config = dict(
    num_hidden_layers=10,
    hidden_size=64,
    num_attention_heads=2,
    num_key_value_heads=2,
    head_dim=64,
    intermediate_size=256,
    vocab_size=6354,
    hidden_act='squared_relu',
    norm='rmsnorm',
    norm_place='pre',
    norm_eps=1e-06,
    positions='rope',
    rope_theta=1020.0,
    rope_fraction=0.5,
    qk_norm=True,
    attn_scale=0.127,
    bias='none',
    tie_word_embeddings=False,
    parallel_block=False,
    extras=['some layers without positions', 'some layers without attention', 'local attention windows', 'paired heads', 'value residuals', 'hashed n-gram embeddings', 'a smear gate', 'an embedding shortcut', 'learned residual scales', 'skips across layers', 'capped logits'],
    init='normal',
    init_std_qkv=0.0693,
    init_std_o=0.0,
    init_std_up=0.0693,
    init_std_down=0.0,
    optimizer='muon',
    learning_rate=0.00313,
    beta1=0.95,
    weight_decay=0.034,
    lr_head=0.00498,
    max_grad_norm=0.5,
    warmup_steps=134,
    schedule='wsd',
    decay_fraction=0.655,
    decay_shape='linear',
    final_lr_fraction=0.05,
    batch_tokens=[8192, 16384, 24576],
    max_seq_len=512,
    doc_mask=True,
    train_tokens=150200000,
    max_steps=10320,
    dataset='wikipedia_en',
)
Each number is 200 + 30 x the weight over its row's rms, rounded and kept within 0 to 999. Layers, rows and columns count from 0. The size before them is the row's rms in percent of the matrix's.

# layer 6 MLP up, 256x64, rms 0.306, rows 0-108, columns 0-63
105,252,211,211,244,177,211,171,203,216,218,182,154,205,246,175,166,183,219,243,204,237,245,194,199,185,187,211,204,242,228,258,133,211,170,178,160,175,187,146,200,186,200,200,212,194,243,148,211,196,192,120,133,209,201,202,178,203,208,208,144,192,201,199,177
090,284,187,226,204,152,145,171,192,172,220,177,197,179,178,220,201,233,183,186,209,196,180,176,182,222,182,206,210,226,183,159,201,230,155,224,203,198,204,225,109,132,220,198,220,151,200,150,198,216,191,219,200,173,192,158,216,275,185,185,207,230,202,220,211
093,208,216,173,187,201,192,193,211,234,189,222,225,270,220,221,255,249,197,208,258,182,186,186,237,195,211,157,215,229,215,204,214,230,204,184,233,210,167,216,222,165,155,228,155,196,182,224,195,172,235,221,279,144,155,168,157,185,172,207,217,172,179,253,218
107,170,252,221,178,193,199,160,196,248,210,194,188,202,175,224,247,219,149,186,232,183,162,213,231,201,197,194,220,240,236,203,248,182,165,152,178,186,229,140,209,201,173,236,274,216,173,179,221,192,234,155,150,227,199,235,224,257,232,223,198,175,208,211,219
106,209,133,222,192,225,220,260,192,162,203,186,160,189,256,185,223,220,249,232,167,181,220,135,197,188,181,211,142,171,183,251,181,238,160,202,233,196,251,186,172,214,225,197,195,184,217,171,205,202,218,217,193,242,190,208,164,201,156,162,226,256,201,179,171
094,186,164,196,215,201,212,201,170,147,186,195,189,138,215,145,185,204,226,212,227,188,192,169,186,164,197,238,210,238,163,173,148,197,190,253,168,208,216,161,181,247,177,128,224,189,248,214,196,193,230,189,163,250,196,183,221,178,158,147,178,213,160,190,156
105,198,302,172,215,202,173,175,198,181,171,136,205,166,191,233,191,184,203,178,200,169,228,190,176,239,224,166,201,147,231,212,224,186,170,136,156,176,185,187,208,209,182,196,230,188,179,231,257,210,235,222,200,218,153,225,208,222,246,151,181,227,203,225,212
111,152,173,204,171,166,166,198,183,195,135,212,190,184,193,225,198,182,200,255,155,194,164,187,157,112,199,199,183,213,176,199,203,243,195,190,225,224,196,180,186,195,226,192,214,243,221,142,176,167,182,172,230,254,194,229,197,206,169,130,201,137,184,188,210
090,180,153,188,206,179,175,149,217,231,223,183,186,244,249,241,261,252,250,184,218,230,176,175,202,178,174,166,202,237,245,204,158,228,231,172,190,222,167,243,203,212,190,210,173,174,197,205,193,214,231,169,209,157,203,226,258,203,180,255,218,149,226,180,179
115,141,216,206,188,182,177,186,208,260,221,178,208,204,209,249,151,210,197,170,147,170,217,138,194,167,196,218,192,187,179,222,158,219,192,143,257,166,200,188,148,197,233,234,203,198,213,223,195,182,194,190,241,186,164,198,209,228,158,140,167,214,221,259,170
110,222,220,178,178,191,195,194,218,210,258,270,242,211,178,259,208,215,239,198,217,187,152,205,243,198,201,189,218,219,251,193,186,227,144,242,236,210,205,193,175,207,176,155,233,230,229,215,194,154,190,198,252,152,173,207,188,182,202,212,279,226,233,232,199
090,183,216,179,191,209,172,188,182,189,182,182,230,185,170,149,261,221,222,229,196,176,218,188,185,205,211,185,176,203,248,221,243,227,263,226,241,160,173,240,193,230,122,227,205,169,147,224,199,216,229,198,197,197,160,131,209,194,153,179,140,212,195,184,197
084,154,161,222,163,168,222,203,188,235,197,210,172,178,193,247,213,207,295,197,232,201,200,190,194,218,194,178,197,186,221,246,195,190,178,178,225,181,180,220,219,197,184,204,143,219,223,179,191,270,141,167,142,221,163,206,194,188,169,211,197,228,213,120,205
092,247,200,242,209,246,271,183,220,181,232,219,197,121,191,217,222,222,218,211,184,185,193,170,196,184,222,177,136,252,190,189,214,177,162,145,203,171,221,182,190,175,208,198,219,197,212,185,201,165,218,204,188,166,193,264,235,228,246,229,231,240,246,222,173
106,233,233,240,218,142,232,223,184,207,229,184,194,237,165,207,155,161,159,218,168,220,220,180,185,162,188,245,211,204,172,241,169,216,193,231,200,152,233,228,175,239,157,198,211,148,189,154,215,203,246,234,215,164,203,206,200,201,183,163,214,180,231,271,162
103,195,154,204,191,181,231,193,234,171,184,190,224,121,116,219,242,245,130,181,212,198,197,244,167,193,243,194,233,214,203,222,172,210,183,251,252,198,197,246,200,202,211,162,210,201,200,186,200,136,240,215,183,189,177,230,181,194,217,189,181,191,228,216,231
121,207,197,207,171,175,168,216,160,206,186,218,233,122,147,161,189,232,199,230,129,232,178,186,171,215,199,172,174,208,183,233,178,219,225,156,209,141,223,279,203,231,197,171,221,215,212,196,190,239,211,203,176,210,150,156,152,210,206,226,203,226,219,206,171
125,221,190,211,188,238,229,193,182,211,200,191,218,203,159,190,227,254,211,165,187,176,204,156,184,174,176,143,213,226,257,199,226,242,149,191,194,161,193,185,184,206,119,186,255,200,237,177,185,246,210,165,210,215,185,162,186,205,184,126,172,220,212,142,212
098,220,200,177,192,192,253,241,210,178,199,209,199,175,232,169,183,195,188,149,235,214,181,236,198,190,211,210,149,249,223,228,166,256,163,190,197,200,163,188,184,229,223,146,187,197,218,141,173,188,183,183,241,245,160,241,222,230,213,215,142,256,164,176,159
090,182,204,185,250,163,214,201,167,219,172,175,205,247,246,210,141,197,246,183,221,191,176,180,250,229,249,181,144,187,198,179,184,148,185,206,231,203,198,195,179,145,222,187,227,175,190,214,197,190,195,255,230,250,203,206,237,142,216,141,229,187,240,216,179
121,175,156,200,173,205,238,164,200,215,235,231,193,195,171,196,202,244,226,251,198,179,152,249,173,169,162,200,196,225,213,160,178,225,277,195,208,176,239,178,155,215,185,145,213,172,179,156,256,237,193,196,188,184,193,219,247,228,218,135,207,199,227,194,203
098,199,168,212,164,212,249,129,222,192,233,263,210,193,214,152,182,203,239,176,187,153,168,196,187,165,167,207,152,173,165,260,221,217,226,226,189,142,203,228,214,244,215,136,216,191,175,213,172,207,221,163,189,205,199,208,201,197,140,206,164,227,191,177,210
111,168,158,234,189,148,213,209,169,224,152,206,188,201,236,205,184,196,262,159,164,179,223,171,188,249,202,217,203,251,192,233,193,193,176,247,200,165,269,231,141,218,203,187,170,216,179,227,168,264,224,221,143,167,185,173,219,213,195,202,236,189,205,202,207
124,214,243,208,215,216,218,205,151,243,196,204,204,178,201,215,117,220,182,161,213,214,123,169,187,228,154,175,226,219,173,229,150,253,241,196,239,156,171,153,169,131,209,193,209,215,205,205,172,183,204,187,205,205,209,175,207,170,166,220,217,163,183,225,215
108,184,208,204,205,196,199,156,242,197,157,150,174,189,215,207,240,198,189,195,166,242,241,198,194,220,234,201,186,231,230,243,187,206,194,231,204,180,230,209,195,200,221,212,168,229,229,178,182,174,153,166,251,181,185,217,269,174,240,258,201,154,206,252,282
100,170,183,187,254,190,234,211,182,168,166,205,198,223,189,243,177,172,217,86,186,229,217,156,214,178,196,214,229,229,184,239,203,153,159,211,156,194,241,200,235,204,204,213,184,185,191,180,210,199,222,227,174,127,165,257,164,227,214,196,182,199,208,202,186
088,197,230,260,183,192,156,183,181,222,188,209,202,146,166,143,162,186,237,182,194,203,206,186,224,194,207,253,185,168,176,185,202,256,226,215,161,170,211,239,165,204,242,146,233,142,210,178,205,258,175,197,211,230,259,240,224,214,201,185,159,211,214,195,174
092,223,153,183,245,200,212,213,191,172,151,207,161,203,266,172,214,169,179,242,166,201,149,163,145,233,215,191,189,173,216,229,198,203,179,163,175,223,254,153,208,200,143,231,213,205,254,198,195,198,212,170,193,195,260,192,248,200,203,193,186,186,176,145,172
108,207,220,207,217,219,207,224,207,244,198,236,209,187,212,211,208,173,183,207,216,218,175,165,172,182,187,174,174,248,141,226,151,197,243,208,201,154,227,239,176,190,225,153,242,249,216,231,211,172,206,169,231,189,278,215,190,197,195,229,198,227,251,245,122
088,229,244,207,227,240,208,163,191,221,217,169,213,237,230,160,189,136,229,164,207,139,221,226,179,236,243,203,214,195,249,179,164,265,208,186,208,152,172,159,180,227,200,150,206,189,179,188,257,216,208,197,174,239,211,196,231,247,174,193,157,190,221,210,200
116,161,215,240,227,172,199,202,190,222,224,188,196,158,250,204,224,256,203,211,202,206,160,187,157,205,175,209,177,216,203,156,198,231,221,180,215,238,222,149,169,281,180,185,177,201,205,174,176,211,196,212,215,216,134,238,181,188,155,202,169,180,124,174,250
094,226,199,196,219,106,188,172,208,241,226,169,174,165,220,148,245,185,203,189,237,218,182,177,193,188,227,233,167,140,273,212,169,184,263,192,193,215,157,162,177,171,227,205,214,187,227,164,233,190,198,194,251,182,200,186,173,186,229,204,180,198,204,166,193
127,197,192,208,207,195,231,240,173,193,159,209,133,202,183,255,154,184,228,188,204,142,188,218,265,232,172,234,166,248,179,201,192,232,169,223,196,217,258,200,181,190,247,188,218,220,227,186,183,177,257,186,200,192,199,194,187,263,178,188,217,275,178,211,202
089,230,179,172,224,187,203,240,193,240,193,203,195,149,239,174,185,242,197,197,228,195,158,181,209,254,180,201,223,248,172,203,224,180,237,226,196,210,241,151,247,211,193,126,189,198,204,155,157,216,177,204,262,159,234,159,174,184,201,203,204,190,168,267,203
114,157,220,216,187,183,218,211,224,243,185,208,204,184,197,237,211,200,261,143,219,186,196,186,222,225,187,201,195,217,132,212,171,193,230,172,206,214,149,178,172,193,180,140,172,265,173,273,220,194,252,195,186,194,186,172,182,220,149,231,183,199,175,254,165
094,237,193,230,189,204,156,199,200,154,182,180,173,237,132,188,216,198,232,190,183,198,221,175,207,212,289,241,197,224,206,205,136,228,192,245,227,237,199,158,199,206,140,188,227,256,160,184,209,170,210,204,156,190,163,169,188,227,178,194,243,234,191,189,200
081,221,253,198,173,108,175,233,243,187,200,156,169,174,194,220,205,218,196,195,186,227,198,182,177,210,222,224,175,193,171,227,184,190,202,178,161,200,221,194,169,161,205,180,179,216,202,253,151,226,143,173,178,221,148,258,179,201,178,255,255,229,216,215,200
096,210,194,213,184,176,230,203,246,265,148,200,224,200,207,200,238,201,195,246,180,268,213,187,240,220,236,180,128,177,263,216,226,238,209,196,210,188,211,241,181,208,203,216,212,162,218,219,232,233,232,160,168,259,205,217,165,240,169,177,224,236,191,188,217
097,209,216,161,239,181,181,212,204,211,192,181,211,190,228,168,185,253,245,206,254,186,176,199,175,167,279,188,235,235,192,232,215,225,216,212,176,207,209,236,214,204,156,142,235,179,215,194,218,124,197,219,252,193,168,198,195,152,224,239,232,156,222,237,187
135,162,229,215,172,178,179,215,195,184,263,173,197,147,197,156,202,268,236,124,197,203,164,164,156,218,186,227,182,184,164,216,219,219,218,149,172,196,225,167,204,208,222,169,218,206,212,224,234,162,201,158,137,172,172,224,191,184,230,212,204,183,241,217,170
108,190,221,245,198,215,196,205,141,209,162,223,237,126,182,159,110,169,184,163,197,193,191,218,148,186,163,214,215,159,160,242,194,200,192,184,189,171,195,194,199,136,230,152,235,217,198,206,218,214,158,179,177,254,208,213,209,184,197,189,183,202,244,206,200
083,199,157,194,122,176,192,176,221,157,183,222,210,191,184,171,187,254,252,137,160,235,187,211,180,228,178,193,140,196,211,164,193,167,215,161,155,186,171,215,168,218,194,216,206,227,200,205,172,226,189,240,205,185,193,167,230,181,120,234,190,179,222,213,236
092,188,196,162,143,176,223,211,191,130,181,152,200,183,204,190,169,167,167,183,252,223,159,238,170,174,170,227,250,207,269,231,187,234,132,201,236,194,217,198,193,182,211,198,176,185,190,209,208,141,180,151,192,192,174,204,155,181,212,191,246,179,176,201,187
123,233,230,237,193,244,218,251,185,235,179,247,195,137,237,181,167,216,248,174,136,200,218,181,177,246,171,185,185,186,223,228,170,184,156,202,206,193,226,196,212,193,177,165,207,200,172,169,209,138,232,160,160,220,198,151,251,232,232,200,179,234,202,213,192
110,159,159,175,245,213,227,190,250,206,223,249,227,167,176,206,204,246,241,171,245,239,162,251,192,182,187,190,185,203,276,241,177,198,222,212,234,205,178,176,199,233,221,211,200,194,207,184,156,151,206,240,208,170,186,211,173,211,223,143,219,161,194,216,253
110,182,213,256,204,199,284,206,190,196,198,170,180,207,251,138,218,194,227,244,189,215,246,185,220,191,202,220,197,170,208,228,228,223,182,254,210,162,247,199,213,244,190,149,207,170,167,179,187,197,224,196,169,223,181,201,240,240,209,128,199,194,257,174,207
096,184,232,199,197,211,193,197,194,215,211,194,246,182,274,182,231,211,160,131,192,186,181,226,202,129,153,173,206,216,208,226,228,193,154,197,196,190,213,168,216,218,170,183,239,262,189,239,237,179,153,162,206,162,153,222,180,257,187,207,239,186,227,189,221
111,198,242,180,187,236,206,235,198,226,208,220,270,165,198,213,229,190,222,232,191,167,230,222,216,219,264,225,202,260,241,243,167,253,183,176,186,190,221,215,206,201,171,223,196,190,182,216,211,175,206,157,262,147,172,155,207,214,226,136,182,165,198,234,201
110,189,180,215,219,209,180,191,245,244,226,210,176,185,218,263,169,225,220,190,187,168,220,216,240,223,201,193,137,213,212,239,187,241,164,163,237,189,238,219,214,168,196,194,187,214,212,176,207,172,203,105,199,212,194,235,153,266,205,141,160,218,220,188,184
033,173,242,203,143,147,145,238,178,183,252,233,153,167,195,178,175,211,243,235,149,245,177,197,175,199,215,202,197,157,198,187,197,160,165,158,204,208,214,227,161,259,207,211,237,183,211,179,187,205,168,152,170,186,239,180,188,172,210,186,212,237,242,214,190
145,203,176,201,174,154,254,199,172,232,238,189,172,213,167,209,233,244,215,207,188,206,225,182,254,239,203,154,217,252,240,211,215,183,216,226,192,188,232,223,252,269,195,156,235,184,242,164,192,268,202,189,246,164,170,203,181,208,200,172,177,186,186,194,161
107,231,191,197,193,182,185,220,223,224,210,198,205,232,245,204,190,220,273,163,195,192,171,193,145,253,199,166,202,198,183,184,229,170,214,197,212,175,171,186,121,239,187,221,176,144,161,262,210,202,224,193,238,185,226,121,223,179,182,193,220,197,155,232,196
097,212,189,235,216,177,177,206,195,210,223,185,186,217,225,256,210,164,215,191,212,183,144,162,200,188,157,189,215,251,220,160,190,204,214,262,186,201,222,201,144,221,206,210,190,207,181,202,191,218,204,198,205,153,125,147,149,161,148,188,148,204,173,177,270
096,220,225,169,165,172,221,187,249,198,202,189,141,258,203,169,131,224,230,209,193,177,212,174,194,208,178,176,248,195,220,174,210,199,207,247,166,207,194,190,222,253,226,256,158,194,233,209,192,216,220,212,215,204,109,228,179,202,187,159,217,152,193,160,209
103,184,206,207,197,192,190,185,165,192,134,247,198,202,194,144,250,190,185,216,149,163,219,216,197,236,165,158,184,207,172,217,203,134,210,210,209,215,246,232,185,196,191,208,208,159,181,250,206,202,234,183,245,187,167,245,269,233,187,162,235,175,173,176,155
095,208,195,208,216,179,246,246,177,198,202,265,226,214,197,172,185,157,185,223,208,203,224,183,246,184,168,199,149,181,194,220,186,184,164,236,237,175,243,231,184,253,169,231,150,197,210,170,218,189,241,172,160,181,158,200,157,273,191,155,159,203,232,204,184
096,184,251,208,205,190,208,228,174,164,170,197,240,245,208,241,208,225,272,224,136,197,180,160,210,225,156,229,128,215,219,203,196,205,223,242,166,207,185,234,198,236,199,191,189,202,218,154,185,191,210,197,163,202,269,188,232,254,186,194,197,207,178,157,163
109,234,212,209,187,182,225,192,189,211,170,195,193,227,250,237,218,181,203,208,235,252,192,237,154,250,173,198,259,211,242,198,154,252,192,130,233,181,196,243,216,211,204,194,177,231,247,172,237,167,219,145,223,246,173,177,181,202,150,223,222,189,213,181,195
097,232,208,266,197,229,166,193,185,160,189,195,165,203,160,136,181,227,250,181,162,212,158,193,197,194,164,225,230,235,209,209,227,201,148,169,163,242,212,151,218,272,196,190,152,232,176,215,215,208,165,193,236,186,166,210,170,160,204,190,165,236,208,202,202
094,256,228,244,197,185,156,214,231,153,196,203,210,187,212,192,201,186,203,177,240,187,186,268,199,184,200,221,249,248,184,228,117,191,166,200,164,184,205,184,192,209,148,142,229,177,214,227,235,187,220,159,213,258,254,233,176,185,183,190,168,209,213,197,202
080,238,225,120,234,198,173,172,204,229,179,194,191,224,167,214,170,196,178,197,221,163,207,193,171,174,183,183,246,210,207,224,287,182,186,254,153,182,230,188,213,185,215,274,220,178,191,183,190,150,214,156,179,193,186,224,243,180,158,211,163,191,172,215,227
107,176,242,170,226,196,228,188,160,251,210,185,229,199,213,210,221,189,246,204,201,227,220,198,175,228,214,177,156,193,250,201,156,181,133,190,294,199,221,147,207,233,194,198,231,245,221,227,175,198,167,199,214,219,244,233,238,240,213,183,250,213,180,219,208
098,187,191,209,148,228,190,159,164,175,161,264,213,186,158,220,175,231,180,187,195,171,202,224,262,202,212,176,199,225,247,203,113,234,170,263,224,183,210,180,185,161,169,205,203,182,175,203,236,151,193,204,213,233,188,193,219,208,197,256,218,190,173,184,154
087,218,196,193,220,200,216,224,163,146,162,162,200,152,184,192,212,250,217,211,197,141,235,178,146,235,189,212,242,214,239,178,172,164,166,178,215,146,214,179,178,208,193,273,170,126,206,178,191,182,204,159,195,179,232,192,186,165,191,200,222,234,172,179,162
102,204,154,168,183,212,167,208,227,232,191,219,156,257,193,207,217,169,301,250,214,220,176,194,202,215,171,218,179,257,228,242,211,227,185,135,188,193,218,167,167,233,200,217,195,206,203,251,152,194,195,154,193,236,220,212,169,211,205,169,213,204,216,160,206
105,172,230,229,196,167,201,191,146,204,203,215,225,236,178,148,197,177,212,238,261,217,200,211,195,168,201,205,201,203,213,190,216,271,260,230,182,168,232,151,180,137,208,242,154,204,223,206,178,184,204,175,222,215,226,191,154,153,209,182,141,172,196,236,161
086,165,265,192,167,159,202,243,156,223,207,174,241,184,241,204,159,202,237,225,206,188,199,220,233,206,178,208,178,197,179,188,175,197,184,243,155,166,194,203,178,191,192,243,166,163,261,221,179,203,200,234,173,134,233,158,228,189,189,167,203,182,198,271,236
097,174,202,182,213,149,241,189,199,200,176,227,182,212,237,207,160,163,215,162,187,134,188,256,189,168,174,182,202,226,190,185,173,189,175,195,228,238,197,210,231,195,223,186,155,217,181,187,204,155,237,180,157,207,183,228,152,216,191,115,183,190,285,183,214
094,200,190,165,229,243,223,164,223,154,188,253,234,248,173,196,194,251,257,226,189,208,181,185,217,160,237,199,219,164,197,195,204,198,204,244,207,249,228,175,237,150,223,204,228,205,239,201,206,170,219,231,228,204,181,166,229,158,145,167,196,239,180,140,179
104,228,176,253,198,175,164,202,151,231,185,185,204,200,227,205,166,193,268,227,151,235,138,251,216,206,164,242,156,202,213,224,218,228,195,208,229,184,182,234,164,223,195,186,238,204,258,173,203,236,211,166,183,223,179,176,197,175,192,207,257,168,184,210,143
107,194,207,204,235,159,192,228,201,182,145,151,191,197,186,214,221,195,225,227,207,212,206,194,169,151,115,174,212,203,218,186,158,218,220,191,258,223,231,144,220,193,219,179,202,214,210,184,202,171,228,131,215,152,213,156,157,185,243,218,205,276,206,209,200
094,208,225,172,226,184,183,224,163,216,209,207,218,173,189,164,261,211,231,234,208,204,191,145,147,173,228,169,176,276,199,218,181,232,174,145,195,178,155,215,202,163,177,193,246,205,208,180,140,163,225,186,195,248,237,233,192,182,142,194,205,231,170,190,218
099,172,203,212,226,184,195,202,227,116,236,213,196,203,209,197,230,243,155,234,175,248,154,203,169,171,206,181,195,220,223,205,190,244,172,193,223,224,193,146,177,153,214,198,232,193,227,143,245,180,198,194,140,137,217,235,188,173,188,195,190,200,221,254,162
096,185,149,198,160,220,227,212,221,179,194,260,204,132,206,173,244,240,222,162,169,237,224,174,230,233,199,226,198,216,235,229,177,205,219,169,184,162,221,173,205,214,178,162,198,258,166,181,241,238,230,194,151,167,209,186,187,203,211,251,201,241,242,242,212
129,217,220,206,189,204,230,202,185,240,190,234,221,197,189,206,127,217,237,166,261,191,158,179,229,188,177,223,245,225,249,183,140,200,162,196,216,207,176,177,248,225,194,174,272,192,250,170,160,214,221,182,232,181,223,219,151,153,201,201,243,176,211,206,193
094,229,155,248,210,219,178,177,209,229,244,230,232,200,185,258,174,170,207,181,182,178,173,146,182,248,209,216,176,163,218,176,166,227,236,215,201,183,228,232,224,208,235,199,149,197,177,183,196,183,206,141,242,203,215,228,250,158,227,179,244,178,203,136,170
117,194,200,151,155,187,179,147,191,227,178,218,226,173,182,219,218,211,229,123,183,201,173,243,230,217,174,193,214,191,216,215,233,222,263,177,254,106,205,203,206,210,168,164,161,233,200,180,225,215,185,174,201,172,204,144,205,219,220,232,176,216,230,198,176
099,229,195,146,201,236,252,190,226,241,212,205,185,181,202,184,164,196,190,185,174,246,207,183,232,202,231,226,179,201,206,207,210,238,225,170,169,234,198,200,179,193,172,106,275,188,159,248,200,188,195,190,206,177,162,145,270,205,220,198,211,193,201,240,228
112,185,180,139,181,162,238,227,140,197,155,224,167,170,172,209,153,235,163,162,175,159,177,245,158,178,195,181,160,225,203,180,158,152,199,201,191,181,226,197,228,185,178,201,246,231,160,193,196,183,210,204,241,201,170,199,175,214,129,200,230,184,164,177,225
092,197,203,182,184,219,208,185,152,189,169,153,174,174,202,180,219,208,219,187,143,210,199,226,206,136,245,148,176,225,160,240,233,200,203,186,190,206,227,151,223,201,138,176,215,217,242,194,179,160,204,177,207,193,205,169,233,204,253,112,207,156,195,218,163
115,183,209,147,222,218,205,217,227,190,217,211,227,160,137,179,162,292,212,136,240,168,185,194,149,217,206,182,207,241,195,209,193,236,200,216,210,188,244,256,199,199,159,175,217,214,241,188,231,213,187,230,204,121,194,180,194,222,205,169,204,199,228,227,201
080,201,187,195,214,206,200,192,218,171,157,176,211,199,165,156,153,241,234,159,192,203,190,185,154,194,205,207,183,226,285,146,136,165,237,208,230,152,182,243,207,192,168,176,159,223,213,203,178,236,134,163,205,199,156,188,219,184,173,200,208,222,198,157,190
107,214,230,171,223,169,210,201,234,179,207,214,182,281,227,188,234,203,278,195,199,225,204,193,182,163,167,190,234,247,215,238,147,207,193,158,179,208,193,189,179,227,154,174,203,224,183,224,154,185,243,228,198,203,184,156,222,159,193,209,190,127,173,160,177
088,243,249,238,201,183,216,223,172,198,184,188,175,224,138,230,201,237,207,150,159,213,213,223,240,216,191,249,219,238,230,173,181,186,165,245,230,214,205,204,212,237,208,182,241,235,253,205,216,206,224,167,147,222,141,174,191,180,181,188,150,250,187,162,196
100,229,159,215,218,202,192,152,195,210,170,205,211,198,122,222,183,196,240,194,214,175,198,191,229,166,163,203,145,159,224,203,170,200,164,197,214,187,146,165,194,166,220,218,193,206,180,155,224,266,175,170,217,146,190,249,227,214,182,217,200,227,216,124,161
125,222,194,247,211,188,202,213,190,172,198,224,164,162,160,142,215,206,216,235,150,216,203,186,148,256,233,176,173,194,180,200,199,205,215,140,203,177,174,191,208,244,169,157,222,249,199,167,202,209,167,175,211,220,137,148,130,224,218,253,204,194,183,208,193
107,155,132,234,220,205,200,167,232,223,217,212,195,193,175,227,192,235,213,205,235,160,210,235,164,144,172,142,198,184,227,198,204,262,151,271,189,196,178,149,184,171,168,157,215,208,223,179,219,201,170,200,240,168,227,217,223,209,202,165,230,174,227,228,208
096,181,220,186,183,190,184,248,215,203,169,213,203,136,147,225,150,193,241,226,153,213,157,194,194,218,202,149,141,192,214,236,193,203,232,231,223,206,153,226,212,213,181,169,194,175,267,192,215,169,227,239,142,181,165,216,215,193,153,195,199,239,237,235,188
112,254,204,196,198,201,203,150,171,167,178,199,180,253,177,200,210,177,236,191,206,210,178,189,163,176,215,195,215,239,228,239,171,201,171,278,136,186,148,214,245,235,222,207,193,225,198,197,230,214,186,202,198,214,175,153,200,179,175,214,226,216,128,201,124
088,139,226,156,184,169,221,219,197,199,243,144,187,150,185,206,187,190,193,200,221,209,163,198,192,242,130,185,201,222,226,297,163,195,211,219,192,179,226,223,171,196,174,176,220,186,199,198,176,201,224,193,235,214,174,197,192,113,257,184,188,177,200,197,188
074,186,208,172,221,185,195,168,225,226,274,220,217,240,213,225,201,217,224,245,225,193,230,262,195,172,202,224,175,231,263,202,210,165,191,185,249,220,180,186,231,264,208,206,234,221,222,197,185,174,212,153,190,117,188,153,179,216,199,153,212,209,190,241,207
093,186,214,176,177,204,232,220,189,255,182,215,220,150,154,228,198,213,218,235,191,167,220,180,194,263,252,115,150,217,191,159,215,195,191,177,205,136,183,180,194,172,160,199,183,213,206,191,230,231,213,234,229,216,158,175,214,231,148,199,159,219,167,206,174
095,217,151,201,151,198,181,183,212,215,188,160,190,204,187,163,240,169,206,230,198,253,198,199,195,209,207,236,182,220,303,204,208,198,197,237,152,173,184,212,148,194,178,180,174,213,211,250,150,241,213,158,244,211,162,200,190,189,182,207,261,164,179,166,192
085,185,207,228,191,247,241,183,206,215,176,148,234,258,194,185,168,183,218,167,178,169,181,182,247,203,183,270,232,196,216,230,193,199,187,139,142,207,186,200,190,233,160,188,196,223,206,200,176,222,158,220,208,130,209,213,271,170,207,155,201,230,202,232,188
093,188,194,195,209,182,183,175,164,208,199,212,193,193,205,224,203,226,213,188,200,191,204,181,159,273,147,187,219,159,271,207,177,220,189,163,175,195,175,228,191,247,227,222,139,200,154,143,193,197,201,146,197,205,233,231,210,207,222,180,240,204,263,134,246
105,249,203,172,171,158,177,181,194,154,155,152,176,237,191,209,205,165,213,214,223,174,206,199,254,173,249,160,206,198,149,269,199,193,222,221,221,204,202,199,200,258,202,203,199,248,223,223,236,186,209,198,232,198,147,236,188,198,201,162,158,270,209,218,172
098,186,180,237,253,196,256,169,220,169,221,181,238,232,194,211,208,169,168,214,242,228,169,191,186,197,188,270,262,138,226,202,225,179,210,162,242,161,181,195,142,218,215,168,198,262,187,207,192,180,232,200,238,186,212,168,191,193,221,189,165,146,202,196,205
114,180,185,230,207,198,223,172,188,188,188,167,173,214,237,184,213,193,263,221,184,219,200,236,240,200,180,212,204,141,241,212,214,191,170,191,253,248,180,173,245,224,237,200,210,232,211,198,184,128,248,177,231,210,186,166,143,175,251,185,213,255,207,256,183
085,243,179,188,203,164,249,277,193,210,176,202,189,201,243,223,188,241,203,221,266,177,140,223,217,196,154,159,209,199,240,190,232,251,193,182,154,207,178,196,217,210,183,216,206,179,169,248,175,194,218,202,177,159,190,228,191,210,203,267,174,185,246,173,235
084,217,215,238,187,228,215,179,232,219,196,150,199,196,173,191,247,206,187,188,208,249,182,207,219,236,233,149,230,209,192,203,201,155,171,233,183,231,224,147,181,190,204,241,215,146,146,178,171,234,240,190,254,191,194,194,206,233,152,174,223,201,291,221,214
086,193,199,171,236,254,170,202,254,178,156,203,199,220,169,225,180,262,280,194,207,228,207,182,248,184,216,148,226,222,172,202,227,233,199,211,219,151,234,262,212,215,219,227,144,190,203,226,187,190,188,164,221,165,227,175,245,219,222,179,205,202,221,210,233
089,185,181,174,150,179,180,156,243,207,247,186,177,209,191,220,188,229,185,171,213,246,224,134,201,231,208,181,185,203,150,192,232,213,209,177,177,196,207,208,189,273,240,203,182,223,206,223,172,214,175,188,239,192,186,197,245,239,155,190,233,166,124,233,145
106,174,255,242,202,234,228,178,232,197,168,186,179,186,213,220,217,190,258,224,247,147,206,202,249,202,162,208,225,206,155,187,164,198,223,178,179,224,208,195,236,209,221,207,166,214,216,228,242,172,196,157,278,182,226,173,211,239,181,188,177,181,125,238,206
088,212,186,149,210,208,192,172,241,188,212,151,210,154,204,134,207,179,250,189,188,143,176,156,229,231,182,255,221,221,260,177,195,201,176,242,221,218,232,193,185,156,213,208,197,233,207,133,212,181,233,206,179,200,242,229,146,222,170,187,207,175,167,188,182
067,224,208,229,223,227,145,200,206,193,193,254,221,216,226,140,221,255,215,214,170,187,218,224,187,231,234,190,215,144,222,166,175,201,262,163,170,175,171,265,195,228,272,171,190,210,251,171,173,186,204,168,172,195,233,201,174,230,181,184,210,170,200,181,187
094,167,203,208,192,209,212,214,190,261,143,186,233,182,195,238,201,212,247,192,208,231,176,202,218,135,212,223,166,230,230,238,185,216,174,181,184,153,224,277,178,175,153,236,167,179,230,218,213,231,263,214,167,244,155,203,216,197,195,177,186,206,161,190,163
132,164,250,216,194,190,261,195,151,213,221,178,238,205,157,215,207,221,186,174,216,199,201,128,240,190,213,163,200,176,191,198,214,219,239,176,175,224,195,176,221,221,193,137,199,218,201,188,174,202,210,155,208,158,165,132,188,231,162,162,221,191,134,219,151
097,154,226,186,198,179,198,241,191,206,213,154,158,194,198,247,261,249,210,180,252,218,150,212,171,199,175,142,170,228,167,238,153,201,226,204,203,225,193,176,223,237,220,141,205,226,179,207,142,132,210,199,189,190,213,219,211,227,224,210,171,215,191,208,244
112,195,217,213,214,211,215,169,180,261,187,183,209,140,215,240,161,180,208,174,238,228,207,203,226,220,194,176,225,211,257,218,163,216,177,241,141,143,259,232,194,203,212,121,212,192,185,168,214,239,200,194,158,232,196,221,166,223,229,200,194,228,178,222,153